config.yaml
num_key_value_heads: 15
rope_fraction: 0.75
attn_scale: 0.125
parallel_block: false
extras: ["some layers without positions", "some layers without attention", "local attention windows", "gated attention", "exclusive self-attention", "capped logits"]
init_std_qkv: 0.0272
init_std_o: 0.00642
beta2: 0.99
lr_head: 0.00319
warmup_steps: 314
Each number is 500 + 25 x the weight over its row's rms, rounded and kept within 0 to 999. Layers, rows and columns count from 0. Numbers have three digits each. The size before them is the row's rms in percent of the matrix's.

# layer 2 MLP down (transposed), 2560x640, rms 0.0327, rows 2401-2507, columns 512-575
100:497504515482535482477525488516500522496513509516484479505501520535473516491503504500525506508519501505547513506545486475482549478512515510491503487473512556508513509536482450477503539518539501
096:489520483478537478502491470495516532494475496492535518480485438503499510506510491494545491519468486505460465492500469491481543504460517493490512477524515467534538495484510515489496479496527510
102:505469532524480496487536483484535493533463478460504481478517528497532502493512476466490459484509522509473494485454470503472514520543507520488549458510506487525492498498487555501479520475504516
096:475503506506483497528486511535512484505467520535514498495501492515554552471543462454533532473538515531523503525493526514504528505483515507512492536503514493534531513564503487513468539511501474
104:503481490519447522473489515478446509507542491507498505514519533520540515478483493525520465511470500512467475552503546511533536510449494493491523476499541461467506487470481477479483449457507509
098:479480509445507507476428477498548509441514517515483515507529502510527502505464474502533498486526530511423479487524473527477539492537500542512472467537464494524490516517458444504488517454493407
106:471462476515459499507518486521508464534538463504479480469505519514506508513531546461483520492531509527480493507498493480490491505516503533492482485523452522511470497464514509549489535497459538
099:531509469498518528512545487502455510514507476456503496501505535510464488496500518518523509477473453506490528487462505490461518473473470495497486473564526529507530525456497547468522484502535535
098:566499516499467573509541461510495437481530521507490445463491494481510484499546538505500516498496517465492519473530499454497497520474503478476470494498508541493495517501502534515441499509501478
098:457538466534461496481486524545530512478488517521503501465495469474508537525519490482466505466463482465476512485505469505453517510498511507470436463494511465499540466495470514519475517515469464
098:511484481500509502540526474515508493500505446520464506494529490511524531495543517520461483491504517511474508475466449493493496498474489507507547506477511495482526518508480528466515448510523459
097:541505465482542531467535523534515497532514487487492460502498483516483522486462544475496485514494518519514499520529486517498508562538464506549452471485487478487490521501512466464516494478488521
096:474456494470505485476526468495529522548503526534499566466554486492520516517489526419492497519538522467481477463474491503500478498501491489495503498487507504494459489499478545517498500483504459
101:538495474503470464466503516486517521513482467539529523477513489487536533518515521474485515491510574547468491500533519502446513544489459468499513518487542513503524477518499520492536498468483544
098:499495516520477513525454527481494513533484437519446507470523484513483476471510499479512514518487506511521515510526475531469533502540567552487473447532501490508465510500424481499504504496527496
105:474494437539516531464472491535473488511534465471474519520523465492490498482506467530501480490539500496450501523490527476516519511456475490545475516516509484482521477520531480511496492480482482
100:526517463477484538467497502492430497505503466516488493502471516484446496504475497464516489521526499530472471460445471475553525518512525551502450476488480572498509500454497549472477494510494489
103:489512542497460491515470527479524516516524455481481498517508526534472489495469535555494478490505496482498515513464432510520508477459502485505518525490522522499497476516499518518485493476549504
094:492515473490497496512523488483522498470493503462507498490506519497461496517495487490513448512449475460473498443487515454425488511460540529474525510500487491550502489499496499510493507473502526
105:529467449497521488544516476567521498515464521517504495486472462498511487488511507495519461489511478536510456522496474500517524519465479543497509499493511468485513504500497474474503511493465500
098:466515551495494478453484486495454544511470495515512493477504500488497495545462507472491482523523477486484560530520511547510529502456462523478506504528484492510535511557467548484504528460514483
096:506488511474491461495501521489505508530463514487475481488463538501483484484491504500546503486535507540532481444538477507481492466513508481505472523498494527518509505559506532451486493520463466
094:557512487523485506506511532503461501479541544490485493495454514475498506547517494548547454485473494528427486517518475473494459508498525512500494486486487480454530530478487543499508551508496506
099:532507537533503528493468514497515483516560496494492512513515472538493531519496510483498503488519541540534472487545485516509471519454509508487513496496477471473499465468486505491547512524502502
095:451454523488504498522480454499535511547535446456509502486476508493495480492519551492524549484566468494517501551512482532428518526463552496508500460515508505510487516483484531450502525521532529
082:489496497476499457503466465537508508483492467492475516502511485509502502529465495438497484490552500531460512508474470504540472504506473466485457494468488501543511483526472463506490499471479491
107:534490498462530488528454471454536542487497531555483500496524482548509480502526473495485467483511507518504473495515551439497507500533509541470531525489483498522488505515499517507531580503511478
100:544493518500527500524462528527518483496514527483491492536525528507467557530495490473548488526474530492508510501540490487485543515523477461476461502502513499513528522534443462483532496481523504
094:515505526503499484501534455526484473477544503481497509516486516498453500466535510517483481472509522505520480565504533498488495443468503501491511499489474491512477531541486516516479500488552478
098:486461523481522460484486516489524516482517513475475515490492495506477526508487508472470504512483569514470535532509456489510462488512530499464514497527507514520559506470487469505521508532517532
104:450464513539475523474486533512524511489497497471515525544493466495480465478495520496515479512481516515483493468553491502481545520488430520506465494545540547464492501482540508526494493527535492
103:510504545492489492479453496483501501556514467553508526521515510491478539484489513518503526525537541483487470533489519478517497509481483429476509489485536490521510478501488544503511515473528504
093:553506528525541442541491483483509504489459509510483533538516461442493491498505486515532557491515485511468521497524457504427546478482509500490485513502479497507524495547503478528519530508529552
105:432486537554524514526529470505531528492474483475513525508502452485484470548520515478545483552503490470524455488546496497473522536503500487564499469526534487472498535503508508528479461527534468
100:483502488537456521515460528532522454456472491469522508513542534477502496456495487562524511504513508511475543516479485488462460523524490470457466526485513528476510462477493527509481511500463507
111:527495507529533490486529516471487480483462495494486504450527471503480510501515543491492504483501524498500497505515540500556517495476475497477493498504473508495508477551520481493516490532486526
096:474508483506498521542511489497525499482469498493480477491506535510481480504474463509490505519533534522462529507500482492555509498482477498508488508482535497477488508471448490476476482449496481
099:490511512481529509492502524510534530514482526498459513486491512491533489512481523492502507521491485494529497518517493459485464517514536459509458549467434471504493479524531510474554468529480499
106:480509477487493494484465482502519521501475481511513523515517486498481496474529511515498517550488482506513486524497513538428529483511544483484512492525534446460466486464489540520528478494511517
099:469495531476526519495508533506535473478482507474506473556537520484495555463511498494457455501500540486507487531482480510454519478488511480497523460525507528481523503493472483474491487498482568
095:529476503530451463470506498466443483515467530449531514489502518523538505510478536495491471501523502515475523473483444509501488487551496444493531517521485521522506491480480488483505517505476521
094:522521486503460488499495494483518508528520493493517524515478522545505512486472510543493494514498471494510514461474557522492508501513520453467528507515486506536514500482508469497494512520487479
097:517486522523509537496489466529500475502518461483517512478510486535481500469482483547466467501513503477511494507510515527499479496482488479522509475526527520451462546464437497497512467495480502
094:516487490467534468521504486505538498470556575493533529481487492500544496449487545510491478540520489490548510480500497508467497490480509486475521494531471467476514469489506487504501485490476556
101:494477551490499528522561475485471511476481486485535510505540516522491500502508510522495518499510473543462490516515462475488553501499531487490504494494522479505502457529491474483520533494543534
091:509507515518510499516484519487487533539488499494487473541512509538507484510446562473461490520474516513481451502492520518434486503511575503491507507536493534533521481507491514511469509506511521
103:476507478489517543508542479489529531516519553501511513513497523519460532524543505503520510452512506464520518502527494499464505514513459459495496507535502529489501494465494476483450482484480541
099:509461506479544464491513481527530487493507521511504527494477517504497492468516498516515513479522500537493528505500479494516504474479524500489470520533510513476483520504465526538532497532477528
110:499526497535514512484467518503496525519532482493465493507526518507487489472497499481531481536501496506509493522529496477509515392478473501493544527498427457520523494460511487516528492489498510
092:436510506557547523503445500490491480522485531467543536498493488542479501516492454484494483491472519524525540508467521468506490514525506495528461502488508475507516472488519495472466488483537506
097:502428497526482498501506533497494495471516500514554503506487500525494584476468513478519514465460523478492498544535484514469491516496566480497516467533512514517511526511501480505504511529532485
101:528471530513546468468487498495471475491534465492496532516505511504508510499460481515513469474491560504477482509520448504474506526515503528515520473527503502556538525533482460492509456485495493
100:518519451492517552519486506524495479472489478502512532500498505473473512492495527495501506479465487474476482502516475443519470467513465490475529533454504493499539509529515525489541534508485509
092:481472539606500560513500496515509507518501519437495498472533516495527483540512482528505498496489467479472521512492516490493477484486526494514519523479499516519504469475464477482447502495512550
097:513488522530512515520522583500533533534470521551445503473485505528518508495485521529533499478522502481494533449488562503506494486494494468485528520522497470492527503488532482492511417532519504
109:473491446482490504496510539501497501509475471473503484500557496505505523522478521420493499499471523514474506459501508503449469461492519525497494508451425503466502464564480480519498495496485520
108:460511500511552474517515478475483467523495543475503543505553534472449466519493491488518484494505491510538503532525431496549511522530499508529517513522497476512507497489501537549426500503493490
098:466567528499554509456497504482507566459490542520497479454494494525493516476525525527484499509475461496495492459506537510458495466486543492482487476548497506509509478459480524483520455499531430
103:499487493487502527446477451503487473488527446477462502536510512510492490489507508503530498459480528557525484490476528470519480498495542482518510513511508530469533435462484494472469473525444428
093:474523488485504476481513516511496469560557504514494510523504556520495490537478479501472503502487515499531525548497534513498474533491556466522485512533548491504530505452500493497456497462474530
103:519499500491521503497504524498506464457480559460502517466471496522505537529509495494503505488488552547511541475493481488499494493478473510475497527494442467514513479481466465481469500506522514
093:483495496530500500530501504537514547511500504486522510515479476503490499485500452502493456507522541516510501469548471502468492504524501488518527471469553483475505500500445489499477503560495465
104:509520505490542450492507489521472517504482507496501500543502499480470491495494490565496490517558495513547514539516464483406510510479518500518480455479476526544489484511509466487502477507505464
106:516518483491481511532475450513517527532510534486468482460510452459530514483500493483515552428501581493479487520491496465462527529436479480532504527498484500493541495485453526482527512506482494
110:515515516504492528498492531539507501527429462511520500483506489487511493495508496502517464469473487485485529508501465518515475535506536482453498548469550457418504492532471521485515466549492512
038:510552505508485527507523483530491501489483508489463509507460465525511535558479492498463495522541499536464528489503525532490534482505551519506449530466452472473509465548483431514498497468485469
105:469498480473539516524487521541536506475506527508527486546505494515492514506468485523504472550489528513468485486497475455508466488472533513498483496499501488513507506530468476473506431474508521
099:519498473484521494496503458490499507528485512506538463492474464491528476542476528478525487530566431498496511536500528499480513422481497485480528487510485522481505435496500514516552513485524496
098:481507533483516528500499506539518495504510507499461474549494512484519482455559532468507491518456503518489476488508454500482527516527517481502489518519472468527473470438479500476530513494506428
104:479460500478527514486470492497532522489512556545500451543538490495490528511495499511549522510507531506480494494478546521461468472519518485473496465536536467492524513494500547502533489525516490
110:487474483486470529479494527503477520492474491479537533489513505522496501508535525490497512468525482517511542511502485496482489478468523495476496524483524477473474511507517479509511482489519529
095:473513487506530505449476493481497483486559475511530524498549474501545487492523486460515530504507521504537489516489424507506498519487531510518469476469513522495492416514524519506463510491512514
095:523496491461540521494462540431497463484520501512495517507538504478488485497513500516479518505473500489511465504510497511488508500505556536485482485519472509502508452435518470492469490534531504
101:483484513527490468549523558513487520499479494492510508502507526533468501496502466528495505500531488495509527477533515481426506498477542484497481539486477516477487531484472534463513562473476506
095:517484493469532504504499511491478475475506482502500500500462478511556508468497474503503495481439514531515525528503505490453465463512427557551514477466531540490519483503534491474476524501535509
108:514490484490462475487492508488488516478478496514527538514536509534520473479527499465504508471473438469501448476525461498529526502460460499522538491500446499522515518476461493475515480506502482
099:494507501488498519492511546489493500479441443512459490531511478499497500517466511493437523487463524536492481539490487496539471498489488493518507536480479480505446510515515510511542515542521502
103:538523519473546531525532521525480504528541519497459475504514466485522492520492540523530496469528480524525498470537495486488528510473478476459470492512512484511481514479492468480484502490508475
106:534527518513514517515539521492464486509489498513526486475492493473462528492520492493488485467468466478474488490504484530500474553525546457489495558510504502468500498529504497543511491505499494
119:478475531505507499498532478516509486544498491531532561539500509513477506502516528487501475522470531520518457504546520519544491521502569516548497466543485522447489536473477460496517475514539505
100:495490497476512514493526470485523529508511494483546470477462498464485513467488453476494499489477487500477493532478525499507475453446480504521482475502501512552472485469523459549527490538503512
093:541494516509526525497463526508548502545518461543456519502558539455510525487501516498503474517497509498540480447501498478459515504454512550495539508514507489511538462487510472478462494577525520
100:531490525529454492503493475474556508523484481487456476523554492480490488508480506510504522497506476499505481516490501487524516499483466526488563488466517501494482503498499482507530485506539552
095:536490492500506504494511522497530492481535502494495492508484472504493467492508476491496491471501472519493462496500468524465530481513465486511495453471490515512478482502504496492497495472524542
097:510517500525489536502438484487504494516489502445503463551508489494522508502490509537490523511506507480479555487506523515497503515463490519459486505494504512522535529532475493506489490476501507
094:526485502458476496449532510527494513544498525496478527519521500530535484501448518513491486455532507529503555495534520477513499509491473523504492470462515516537536473510509525513551487463498537
102:552494510481508516482503463465477470479466544497454468507500503497565523503513513518495557464525500528530521469493517469496497494510521536477469496527486485472496471509500471479510500501489487
099:518495478519538486542536478515500490485471486521515518512497475537503453483508488512480503504532475566467505482479515522484510529524547503497489494532468458502501528498475517515501500468529500
096:505483501510515515507543514494484476499499487509482520520486476479491504486481515475559519506518494534516508508512504526400562487484663495522498504495508505463501457491468510525504513516490499
096:492508484523459481488462455497520476503512502495504534507446489547497467492552527494493491491494515533516515483492533495500534513479545519549493529463523470504456515508514490480522460538485504
100:553504498486522502486497496517501463480519505523521486469522506482448506500464441451492533490559517471537515532514473486514544510468535511480503476503506515487471499511488515459478460484483512
099:502507500482487503492505472490525512540445518494459502476464515467483467526512445523523443448548444464494555510479531533527497496482501495518530485494525499484489497489544487503492562472512506
101:538512504485516473515484505538539508507533506522484493477499508493502467486512490468522492546499503543482521592506440471476532520513461468523470464484452514491520464507510517511493506486441483
099:498502480510498478483544506515503584513524502468514515476502491462482484495537502512461472520476522515481521465468487513486508518444497501521512497530564530519520497529480460498497528465465505
109:524508534513447516504509513519483515485520456479471476491501516505460500514532520561495494505518501512500528506542480523504515513489557501467474522487489503529460491467524496484497490520477466
094:466508511511520516526483542505486515489454508477439544493493523509450497439527475516509518518517487526469494492534496505525453491471497470508531508472540500492530470447447499508491508518533506
094:473491549564506481507505526481539505495470496493521474506506549504473509503509442490508500475497463488465504518499543494487541537507534494499528496486491460460504524486466517467541521460500515
105:494493513476506511486478464512503503483480520513502524487499514465528536493470503512483467490534487514536473497500497462443474502521520488529512490486508499481462452488500528486485523470440449
101:488518491493481494541493538497552524518509485495522484481496514492539499495510541488431506484480453472504510493523535475464487538480499508521495511487488503483551535519504420466482534489494479
107:521502491498520495492487508529485505498466533499490489483449503499564543463495528481520510460460531532492533470478490453468503503513488450483520551517511492470499511515521508524470528515511443
101:493502499544516464476466508493462524503460542545468533487470503463490505462516478478496521460550508489519495492520494524472459463502505489542456473521544517536563483556522502467509536448522529
101:477462498483499509470502492483515527483473492522486538439504506484473488495470504488560491478499512516530477535502469482436516493512557540501509463499523503506487473520514526517501529532510500
106:509536538494477515502469487515531515531535477501490513522504546485522494489499534521505495490474502461525482566528537515501504495485548491507467499501548485553466500524491463530458472435486493
110:512459505496538506475454559496511483443536531540476508472493501502538504526481538476479499534491526508511512451458524496546503481505468536499468485503483506460534442494507463540558522461468514
098:450550539481477512458468497462539491505507511526498544491501470473521474528491465483464505464509476474496479507500465523487518503518492432495547517480465469478523497491503470532512509505497499
104:521508447521486512562436527527459514499447541497487535424530470505508505501476481497503518499552479529507478470494469462489490541492487489515456518490482475542541475489469477455548578505456483
105:506485529513486464514518513491512489505498547511499520507503506487458441491477535493506498519515532500495494467495492504511514521510515519530487493497478502555539501525520503409517481499527484
# layer 2 MLP up, 2560x640, rms 0.0373, rows 2402-2508, columns 512-575
095:485532506493444505472502519517544501507489470483521523458461494505482510509553483499521494437519475510515478500519463512467500473529506453530489519574482484462468510540499520514490449520493493
099:510497534505458484494470507476496492496508506539439472486483468472468481523513521482488520496514492484490526459497527476532464509553523458504440533512504499525475456450517531473499478485537533
096:484487497427463517507458497456483522503503516485495487490487492529521479485492503461487454481469490481520484495502457504569473482505468513495527467537536504467500509492582502490487517495499517
106:531507523484513467474512494512497504514484524513510463500517509461537524474525524507518474515462500523551517505499480441520500484519508482500503514540499508511518480523508508540510446513477491
097:494488494445444535436522533491437498484493534475504512498509508503508472475500503475473511513485531505504496487492479501514509511528493512498521504496465483492495503550482485482521491480516496
107:511478498505487510507516496506522474502484519503488459529491502519513537442490471459496545499523534511508521515483521454508473485493515463558507524472479532518532513535514497525517520487537496
101:494457493513495514453521488526539480461544513505459502509524473520513514495486500501519496516474499491501453467479469478499506511570529527542459501533497489511485475523508466521523509484502487
098:482522496481548498488519506483542478503502471473465494517540482494500518462514524491520514501517458484513502520500497525546478534501460478507495503531494530507534508538544443553515470501522519
095:512551485510487526507483457512504461455484504461456466516517503491502512488540500497481518500478521518533506462508501485513491436477496493524521501501493457474480489524522466484523503494552517
102:531470519485509530519536506486484504482477481442514470498514487507522477427508496499464525467452496517503454498476480487508475504500506449525489456479467505500476490511549461497503501485504561
099:500487501501462514498514433486469472515467507492521453510490513499488524519512480507525479495513495521507498481511505526495506532552476500513529487482468482471512561505477470467483494475557467
093:492512471493549526481484508508489501465494519535508481478554513508475524466505507525471488508486456513530496508497453484512479495506502493489517488483465491526463517490545511493486463518535498
098:473467501514495500501516504513541519539516517510500476527505498545481498504497485475526475485536574515487464496533535524509507512494502454498523514493497496499466467570515483472515535480513561
096:446494467482493484491491503481487532489506547523496496461503502503482500533492466495527480509514479442446508538459491490500512480501508482486511511479538475500481474487499558449544504512491473
103:504464482485505504511496515488539477498488496466491498540519536487506527519478524490513471505518511545515489541464555522479524519474518467488509447532495499473484507504519511494507471533450527
100:535497498484504493535501473478545547484508482523528509469486510482500487511492502478504476522561535523511502515453522465508502491543520484498463451527521507479487558511512510498489480487502490
102:496467508469487523488536533484484511503461525459523449539539528495490539472532486515488500534489523517541522469462490520498496510559460503506471441504492488501505545485514500490450444531471505
095:522497522494562563529465486516473499504539504519530482481507498466542514507563522521485485515472508484509487511490456495514502480523483478514529503466539495518466510491519484459490529492511512
108:498502516504558514529501499521456489487462489499520445562490513527480529476497518506488460534506523474509510481486499510458515494558492481519518510511521528512509507485499501526452488517497511
097:506516499475586540482511501442476467504430490465508506525513464548495514513564512514469507514486497512495474487483504468504490505482493483481529510480515463517492489491512453474548498479496548
098:498500473464473522454509495535486473474507499537503513476508499483544506489481514498535509557487501545496505516483509498519480538523514493493554477495484502518459554523502501498508469531494520
093:484503455509497502502433532541491509519489483481455511488488498432478472461496495477495475486483477521480496506476521446493491450524493522535484497463526482510539499490560496516484496533502483
096:535498522480474463449521514435499503477508503501508489492517499502501496535521548546478494478457516497485521471523486523518480514494515519506480465465494502450485500503488513468508497504525486
097:480497487506568556493498533515478500482525464561501472478527471510507527448538503467473534497526475525478509487512496533501491503481491515488475485505516504522522496516507527516514477485561486
083:550421482494496580481515492472523506518522498519474473491468493466534467519515496520542486484517490488470506505481495498552530495502455479493478519519542521459522507491565522486511505464518539
106:476537530479502499474483475538495510496518499503494497555517514510489476492498537509513490515470505461500502509537474463502474466515529541511443494521494477490487507521500496504523510522482479
103:472504514497549498533484515487508519469505525482533513470508470503454527512501467514540515520558486474468465487561505481506511489465501463488539521512506489505462507477512484483486506473556499
089:486505483503512574512535477496476501546486509507504509486518460454482500463503488502498526520482488495504437488500485482496506559521509520453526453493501475537492452515511498495550476509502503
101:523531461492514531504506513504504498478515516514500454483545499490465505523535485476525502514487478498539475495456479530494530469480456513505520480523512456505497503534540516468506513497501485
108:543483507482484504473518497457530523493524500542516467512534576532476525495485496524491531479512490501479555526490482505495540484520497522509522513480506497535542557522509478526514506500511512
098:523524475472499553440487483507442486499504509506478521475448506543481500556524509457483486507508538539518513478533514486514494507498484492507502494507483497467484512489503513510526531544478502
092:514484485518534527500470470460486521519536484525521485503520512473513535486497500422536497499490503523467497542474481473496499445516519518496498487501542494563509507531513501519480508545490531
102:522477494462481511507493497520483461485498480532490493473495511552458475507510520452515471492456512499526501479464490477504507505540515473513486466485491487456477542503506504496516500495484508
094:509528486509532543497493486524469487511518501521480501440513495468472490491515498504498467527498527514508497486516524488511514512490509513494495502524513511463537475513503481526499515492503534
114:479492519469535512488470526531453529463491500487490490491481468464503501501440524471503468508543476470493478520477477518483473524519483509540530461531538499501542525508520485497498480540520489
096:503515453496504519491467484504510494470506491474489481481475443567463522496531525494486475491522532508501508520528460514572479479495529539513485517537485487518442496522491473537550457528505524
099:506496542524477505468516479532513478481496484484509503477522542557455530471535491472491480485502498445458452481498493501507532506480524489526470465480518460484508507507498517489486469489525525
111:481483443487503511515517475480508489504493514517526527508512555492479496510508530513524467513520505507482486501500488482490517477560498493487511508503551466487471489496496500508476526481506491
102:499513513475494475501546533513528504510488502548540483492519547508482504503515495476491499493503490482499482558488472526501516498495486464469515510511514512480491554526517485502487497485476524
095:492491480490491511469543528508494513476543521544502476475531475528484528495503470470484488533517506470533496498469525496473473472502544498500465451494487488489524587534508507492483530551495516
095:499495507482504497482487558486482506488504503562515491493477476525553515454503462540505490495536525538523477508521475480522491493474527493525487514496472513492483480480507510519531433511439516
101:538486483496474513492521479498468514453522483500511476482477508507484531464539506490533473499522494509504436528515478494500515490490517454489519487506536503502494459508509503448489504476489490
096:506476484503471526505487511511459539544499497497481467488536496519482518525483520493457552468542504495474505483501508521512516475476497486490492513459514488511504518521501504499456541506499466
104:530541447484485477507506482466559508511491506482488470539535490478533527495478508483493513537499492492527519510475486498481531475489501526489502486540458476527514562551514511479515515488542515
099:471503503495472490503479517525467500473493507508530519523519481461507513507492471444501496549522537522480500490517503478495506459484513517493500470487470473480484486528504399484512477529475507
102:464500492521482546507496461539486502490581477514459514512473481531511484521503492509513533490557500517463526488517485525527499493483522480506458515499452505483478496544512483520543495495479532
095:520484491468532508507509501529486493517506545537523496472487487472474500515500498504513469508500482508458488522502510497516508504517509484525468493468481459484467521558530501484488499507539517
120:471493511485475490484471522516525489528504491488498506516510505544522527523490460498502486456461525465495469497478477516521499507492525483498515478521497522498449516506515522506515489494481513
094:535550467491492554470542555516487557484512532516495515501518523508504497512488509522470466512485498469513497485502505533527515449523508498523502490494537484520517502506491508487510510529471489
096:510501512499514497478501447485485486512516510503493480510551462543512513480515512496479517525492449497520490462482476475505485514530497492516483496528513520508488515455517474548519505524507479
102:452503517482473544519493504519450469461498522475476534529505520508519523430483504550520484469484492572394495480542499517519507474502534478496552470489509506459480530534491485505478501422516501
099:484499516472500494501518525501522546544520502509510477512537482498491479485471474489516508494485509480517490431438508509525513496484481498527486467447503497510520497487494524479464503495494490
093:527497488483454504505490515481501502477541508511499499490538516440510482505519529488501511507416478528511450511503502464452518498496503450505487517500448539505478467517507504472480478519481485
096:491490472501505503498530505492478473496497497481526458500512447481506558484491488471526514460483520484499471513519477457488552505481520488486507541520542503486496499518505525495475537483516500
108:495551448496486485491513493493475501500461464479524484511568521500534529486534503512504473539509482483523513443504504491513494444503483523489527502499509507477456492501531492505496506526480504
106:511492517472494538492461508454462512521496526504453461483452446530497526488509479514514471488485512508524480480509515510509506454512483477515479468467509520504472496555490542506499505474512507
091:514528547529460508506534530450449538490516494487507470490546532495520514524501459499486481514467478502540475512501506457494442450483526487508504509538503512508470506508498509474478495534498506
108:515481471508461501505455458485476551504480460481497513531488507473496487482496536493483517484443487514513508507551485484515462503510517502487529493497509495510511527534521498523525536552531503
093:463531510498480515464489548507525491480486497516532497490464483432487515492467448501496524510485515489474480501481506530524491495465503554433540446464511498513502543520508475506535472553508476
104:539503461525552490485479487464514503452502455476468488538511508511550489523456558494527508505530475511535503506503484468488510503558524500483533566481514508508498507493511521506535453482517527
094:546520482506444516502489493491495506474536498509523496467466491517492496453511498518452489505510461503509467546486497472519488543522505532506507451477497482545515488480528486478489522500473548
102:522493495519521518483463507501455508485473487494476510481549525482509499499503505499503517520524477500470432524484468462526530482468525500509465475542499510459510486526525528494555486552479475
107:522490480467498484494516521564447499465524537509479462534512495502498545514517508476511451497477460508469484488497474533514494445511489521497501503482481494497460486566536513496486477496452560
111:527467506486506503463497506482503517506499520476482494504481497523521502488492471525501478500473491538512485494493497480531513490506527470515515492525511491449496502504593510476531493513462505
055:488519499463508572497511545489508490480492492517494475489539522473504495492506509462504489485486485505479497533506485484528494498523477508500513504504478469513472538523566443492498451486471513
105:530532492489476595467477530455521530486520537557487517511503514468521526506501502493487480489509498513488512504508487514524482484521484499528483527457474509461509520526555487516535458468466506
099:513476474458493484468498527502490532505446499496455522450502497545499502507503452457512452525442502494494477498527513514532531445510516487478499478503483502484486515493555484518495502501491547
105:475484519442497507516501501477497506520445515517507439526547496488455512488518500522497521537493513524519497534510497530479480512514500500455493480499537472555498505509514501484535502527490500
102:492545514471519519492438479465510448478495497477498460479494517476468488507525508533494475523502538491483497501507482501502517489500493504482526495440490500562525568542562480524481481505553542
109:498499539474515537512505514507486488478463499532521514472486496556498511515499477502515506492481497485532500523493511527505434495486496496512495518527502484472468484528529473495525486500510525
093:497505530505450543464502505491485497499469547523443512434509533476510486524501485484477503499510498444498509452535512482541446482501498531524541510489504474499472517486497506482518508489490519
096:477516472513489492513473452509485520498501521572543467512496531498485544514564552456496528480509506486511503522492468496501533518516521480503517512508491443444512495502499446514478491494451558
102:564466509500482528494523505503479481506532498494520472494491514487488517489518495460485503469495479476510487494517459530485527470507515503528511475500486482492493473553531516453494530533489511
093:463497469516510485488506488514502522493496544514513500534484497482521490466490455461525467490543471526480475518494519495501501484505504490507499487466540475478517473496501482458539493501506471
111:519529520477486525464514493504506473490473507530521502500501508505502504497516532509519485462477523458521450502493544456485483504496501495488552477489481528495503480490521481493497481473508488
098:533515462468532547468496524533510523485467478489503486480477519519526524525525524533481526494544522451502510475505506474512482516536485496529489494488515500497427517496535455508491481520521508
103:494477482524486485513489487523489509520466501534538493546493465492477536510475513459521476514516488513472536495479448529507471458525503508543476497496461489519515513532514490489518518571512483
105:550503513458515499490486516448486527514487445436456536482491499494501537499515498531486471519471508562493466480498499477527442484524505464502548475523471505494489498507559507483506497542509526
128:494484522459451534505493520518501501535493459510523512498524523529506529514496530513489483463548490478486533493465509497499452474512495450541454470524469490517515548491510522445536485481453495
098:523486453508471462498520478523529519444514499529512490521490455498500523505511520491487524490472512487472494469430533545513489536484459497490511493520475509459472504483521497497486485544485547
093:516514488484481529487517459473472517500478488520522517462535468516488503492541494491440453499509516438472495494491487484538498501484459483497521499499496477495486468503518521522506492510502546
099:544500460491545526477529501528484525502533507524515514502507479499457531488466540463484509507523553506511469462526476483500530505518492527516502502474511482503493537536503481529456491497492497
095:526499528494528495456499481482472481533487528531515503477484464503516527491515503466501515474472494483509482511552465502512474501521504516518506482470513484485523478518531466450557508489479500
097:498507505502486472517460475491481537536516481499540464533547504538560512494483497532506505517526487490530491509490492511497439481509517504488524484537503486523492533503487491514510515444510508
094:481513492520464557484477484483519521492498447432500505511510501469484496472531529491515468541500524493506458506510471490492481423503539503546512444537510493515510509470533478568510471509475476
105:525484516485451472525501502479518478524500487504506476478523499455523531466472521518492492492539482494470507484468526449485509460479489481490575492499537536506487507542537499470501516478509502
094:483477549468471521510497480519488493500464468524473486530488515511484514525534502488517509509494474470505504479511514525492438510502518495500507479502492471456447539544496495482500495539479530
096:526505493524526500512487509467518521490510500463487474529495510468541515485486467507515452482517501474492481542514483464497484506490507471510546454512512500475473511483502456503517509479513522
095:519522504494462503508498525497505499488463494499501487472487510491468489487498541463516497498458448482528425540506511490500505497510505476498498456483495494473506510499544523454474518511530480
099:481487506466511475499486496492468562447538499504499459517496532474478495484474524481496549516520495513461511475531453487532543480524514507536554488470459487516529518544497444450500519539477470
098:488474499519525478496521498500518533475474518512520530499531486508500509533533522467505499535495510501508527508502512507516542454556488502486501480510525501490500494501495521496465494502487536
101:495498502502480497515468509492518438505511513477518492492527504501476495466492480480492505449499530471508461496490537496518481510511503482513508515510445500511482472516507473508504512492485520
101:512516514485538474455500489450501505515499496498491443520488506491497499506476466471514504494482532458526507501486501512511510509492491482517528483475525498456513506520508477495473499519541504
117:492531488481468520463521495516465474484481509539489492482491517492496463525492526516519502452471556520534522484495514471499479492543512476521488505495515498511499513522515455494517526526479555
090:488504476525518541546470455496495441519467516544534507471525525522480418444488499510521490476482503494529494555504495439492489492562497504527553500499503473512465484599517534474514484503523505
098:484467467485511539519506458490510521425482508512502533456485488540509498489543496493521524505540489511544496511523464485511440506518498537455539499552562463520479447494528515516507499475501526
105:568508462488511587524519490527513537482532502543510480509551509460481542485493488517488498482540491516504498492535484549492522467533471463477467469483515523496508495517590502491508520538525498
102:464497512492485524518506489495496481504480489502499520527530509473483473469465524500522535518520500493487445479494469512527500466561478512493492501495475442516509505527515468516469514505492497
109:522504528473494516491511486478487475528540483482516441512505514536502511503500543543507491516454485536501472513482483471526465448509479498481585531492514464478474486524533453476478436509499520
103:544504502480474498445468499477487482480471503488490515536526470501488496523480430515478504466515532490479497516452483508512463515505495468502493484518537480434472476518486525527516455480466468
102:509502496465433510472523533478504542491465506534469520494530522474516495517504466466490527463445503489498520484467470457499476475508486529497478490524508482476512541493504443476488477491513489
101:510494525468486575517464526539485537513503529484503485486501503519484552520511521478491486469487518463494529488506474496517499470515493491531502519502489493441487507499498520452540462519482515
118:521522551480475598481432467504498484487515490524488474492483508542522509511454494477494443483503485494483492468517548509499501487531484486519495463511526510469501554532551496474478482516526528
095:481488493473474539486485512445480495504490525453470501490468499480480540517503501536524487481478507528488493469491546475490445480529482514509530506511489520509479451483523500485488483499516552
103:539499514479462495505490482496473550473498479496521495515499479485471585443499536450502515476528460541537513495559468483456478521582514473502503498488469485517525518539505510482514474495489491
107:524501504522507560485540488531500471505549498495508496507513494494489538490534495532536501550492482519475525527499442500491481517471515508484469496500500491515486536495473497460541477482481544
092:522491489511511533513504503504483502494537499462524489485583518544509474467498512495484494489477491491489434498496494473508490443491509468513498481510450495458470514509491504534558531469521498